Each number is 128 + 24 x the weight over its row's rms, rounded and kept within 0 to 255. Layers, rows and columns count from 0. Numbers have three digits each. The size before them is the row's rms in percent of the matrix's.

# layer 5 attention value, 64x96, rms 0.103, rows 33-63, columns 0-95
091:173161065130119133116111133133143106121142091149128094130125140156126164107098181129154119103132147108140137111135117130113114112145080092158127149109163109126157109125126107133127132146123108168086097140125147105102101120154085090197127168124116100105130130115161137109112175116145112154
090:114176104147129126124132134129113147103133062139115119117159138146102073140138129102149142073145142117112138092134095096121137176113153139109148142140127108179123115135137148122175150093148143132125087123097138102138147138148134126106137116094153162104149135133120128122091203111133109169
100:118146130132137120111179099153123112146116137167136157133208134142096112159110131090108151142100155125138143104150152167097120150102123174129106147127124092146130139125119116162111130090181120107125061108115093167107125111152163113103108115156126150116146119114108106125121146130113093151
085:117068133115132126115123117136181152142167126077103148152161079119156095091089137130127171135162102156140117120127117118120140146135098148118142147128157145129130179136105124104125173111163137115181126109092124096160102105106109140129146111103121114113120124082161137122111140122120163091
094:163108135160112103151128123101142182153124145123118105116118149147137131116074163104109135117130091135146096120123103076196133137113129181089122150142102126121138144136165177152126129139139114101111141165160112150151132141173151124136141118164118144104108090163167151110126147148153127129
089:187127141161133105115119164104115114121095101111172136097074163101156111094187108134140176129106144108150106158130139128180142162147116127098130151136137101125132151154089114118119108120166126155132121159135109155088116104152158130114121127114124100157131139129104095120181125133136123147
087:091131166116140133136146148143180149117111150139126141164113172167086165128111139138132131140130122153122118137128117105116108108075127093139145137092148114069106098112091147164139149125123097137115140162129132120179149098112153133124122123167124106127066150159093152104146099139123083135
093:145099148166130119133124135078125117131138129150127091126086093163120129176121148107093146123126137116102119159141087129169131178123102149165152158132152113185123142143114102136135120146076103181127122117167118115157100150174116113131147131124103150161125126155152109156090106148123150119
112:157136183140115154136132112131131175166153117103147111125146153145145114076177149137127124152101151135104128141127113114098105119153154129144190122102118123138093134127161122102075111150142102143100186143115125142118154112102119135126164093146152126105076125143165087104098105120121126132
098:116094146139105124112112131125133087150132132109135146074119147143150114143136050156142137185121126138132120130163118128133114117134151112140099116085145108134116095150176062107099103109089102127128140125096151113141116130126123116108126185093093138149118157128093123086114158137095130115
090:150125143101106146092153110103129133137145146114068080161118123149170169140154141150083124140146130147120163089121116147140090147103159131134140110129169131141127096138135146088147156114149151144086130074157103121128131167182138137141146135141124103146132164116141098167107098111107142134
084:127156111118115125099147147144119143160113081104100098129135100120117119130107118129141126147135120134113110144114143121147175136122169100159138134179140138139163160161136150182120130164065143162151139149098120149160107112112112136134084097092099135135134131154115124122155148163075126187
090:138164124111123133119167108135113144161144125103112082156065139164114080149147118145155115145149136108149102126162113142094116140104091106161124159113107166123149164151140126105112098120123119101149168122127112141168102146128133132073169101130172124113095133156116108140137163135113121084
087:147081117145130138151129105085140109101150146117118116123149095135113133086115129089139125102173147131102142142125138131139115122087130172146114162171086150185165128131135163087121108087147077149085119174138094142142102116065115118105115119128144121127118106122110109115156138127107136126
095:108120181104174169132099161155142124159120115120130147121163135150145106145143185143147086082107086123152136105142154132172132122097089158106115103088117133147149138130104141144102128161094171166109113129103101115136122162118134137141116098128118118121145136118073147108134147151132121095
104:122162064147133180143137132133132144157113130126128137096145091127121113126085090125158103129133136089157137128095138127119150172152124125143078139114134115152085129164072096131118132136120172105120173112158131105118133145094094153126097118156142147147158119155069127119143131113108126143
084:155114085153112082105104148127169154112150120102125104114152092153108115110144108146148117121121105104121106130152105119148126065106167165131118150156151142094170134117117155097119134163111130123121081054113121137114097142105147114140140120140117142152112164093163160098158143120136140117
103:171112106108139118132135125082119143113137098137143145153153135123104123142119082157178082140140127137128094112131119132141105130193112122124164146098154157168088133139107181120138114105130142111155202130105166145121104160147156124102114156116143116145136141160122118120109141131125121183
111:143088111133143145136151173153071160148148113130130118166111100104151117157113127127115156159155129152132151141109122148115117169104141127121161123084146131106141096162118126109154100122076167140115116101161155102147108115129133123147136147126127154176169098076110166152167128099119100131
097:144133092117156131167118148102134145105134136084132127125127109092132122145096133152136159093146107123117163143081169147128144142131117161145159140143135128092158135105152162123124163147097138126105079103160113121122109131149085133143101158126082118142142095089140132074082140137067147122
089:115141138114125082155125152151110138126122131122154172099096140140134146131087124132126118166155144139083134094142142135103143145104123147106119107146156140135139145106088099100095119185135138122153140128116157101154141134136098158114098074154126171121087091153119099117173186097102146121
096:091109148143122133113071164117124148184098118171142077119133101109108131152133132113129127142151136142070137117107149105077172129093116095134139131131158126169141142144147112115134092141150128127125122094101128121120165138133159111127121101170088099124164097122070143107116116150143136128
115:124125120127137138114163145105117129141105100143128129141103147169142143155125095150132125099083095108166131096162165167128153130110099138087149148161137170136141140140123174156115077108148141101089125174128120162119113122146115148127153120171150149159136114154102166138119145086162173137
094:153129129126107089109101117084136115168134138172090114114151148123104113114136158125171157101138158120115102163162149104103138154109131121167114110126133111119141139172119141189141148096122087108108164087123134134107148124114151115164062087107120147118097107127132103139091133143136131105
094:106118132149113112153139121113129134115134190125105111115158162110139097128107102139100146141077116092121123172160085153160138137131119115136067095173129159150142127146112183143154107108132127134124102081151107136111097149109128092129115141115164111125129106140104156090090127148126132081
080:132122121153166129129108152097143146170086142130167158113132124158137134126148149127102078134106111124140141097080101138110112080172129125097118081123121137119115191121099124095147114130150097114099173146132120154182138124107151127163125173090149181125106131135131114111132140125139123138
087:118112131128146100136079101144117137141115067097098128143112109105072109152134119178142090171116151115157142144110145145119151156049119114115109152143156145169145157122136176097098124138133128134143131135140135171143145119139129140154126155143136134137142126083135127168089095122138112146
098:087123116122122090123108086113136117101108138096110130122103149145096124096170129154174136133120142147115132123153129124140110145136138160187119106106077109129128146148104138073119124150140125078168115117124154103168122099098101112117130137157104129085149103178166116101111147112108156095
085:159132121139138109165105127144174152125099158090144120133098160178097151109147168101134130150122071109115147128119112142115136097127123135102102137125156155128101126135135112141128094099111151162105096101125116108065132119141121145117122113116119178115126119158132115215094136132113137155
102:110130141130142141192124131118109116129160154109133124142072085104127110097136137129106096130088163140112112157129110126166107168122130180125117087105127149155118129160137149129153133155158173143117161077114104130090158073090098148145146144107135132151118142128099154144114113148112108133
094:093144166160115080100151117135128128109148139164127140125131136147076151124109154144095139055092084166121124179129102123135086125134150122110138165132129162112140142114133093128114149138145119079118167134163127132108122137137133164139122140149143106135117147135090123170166156093099131113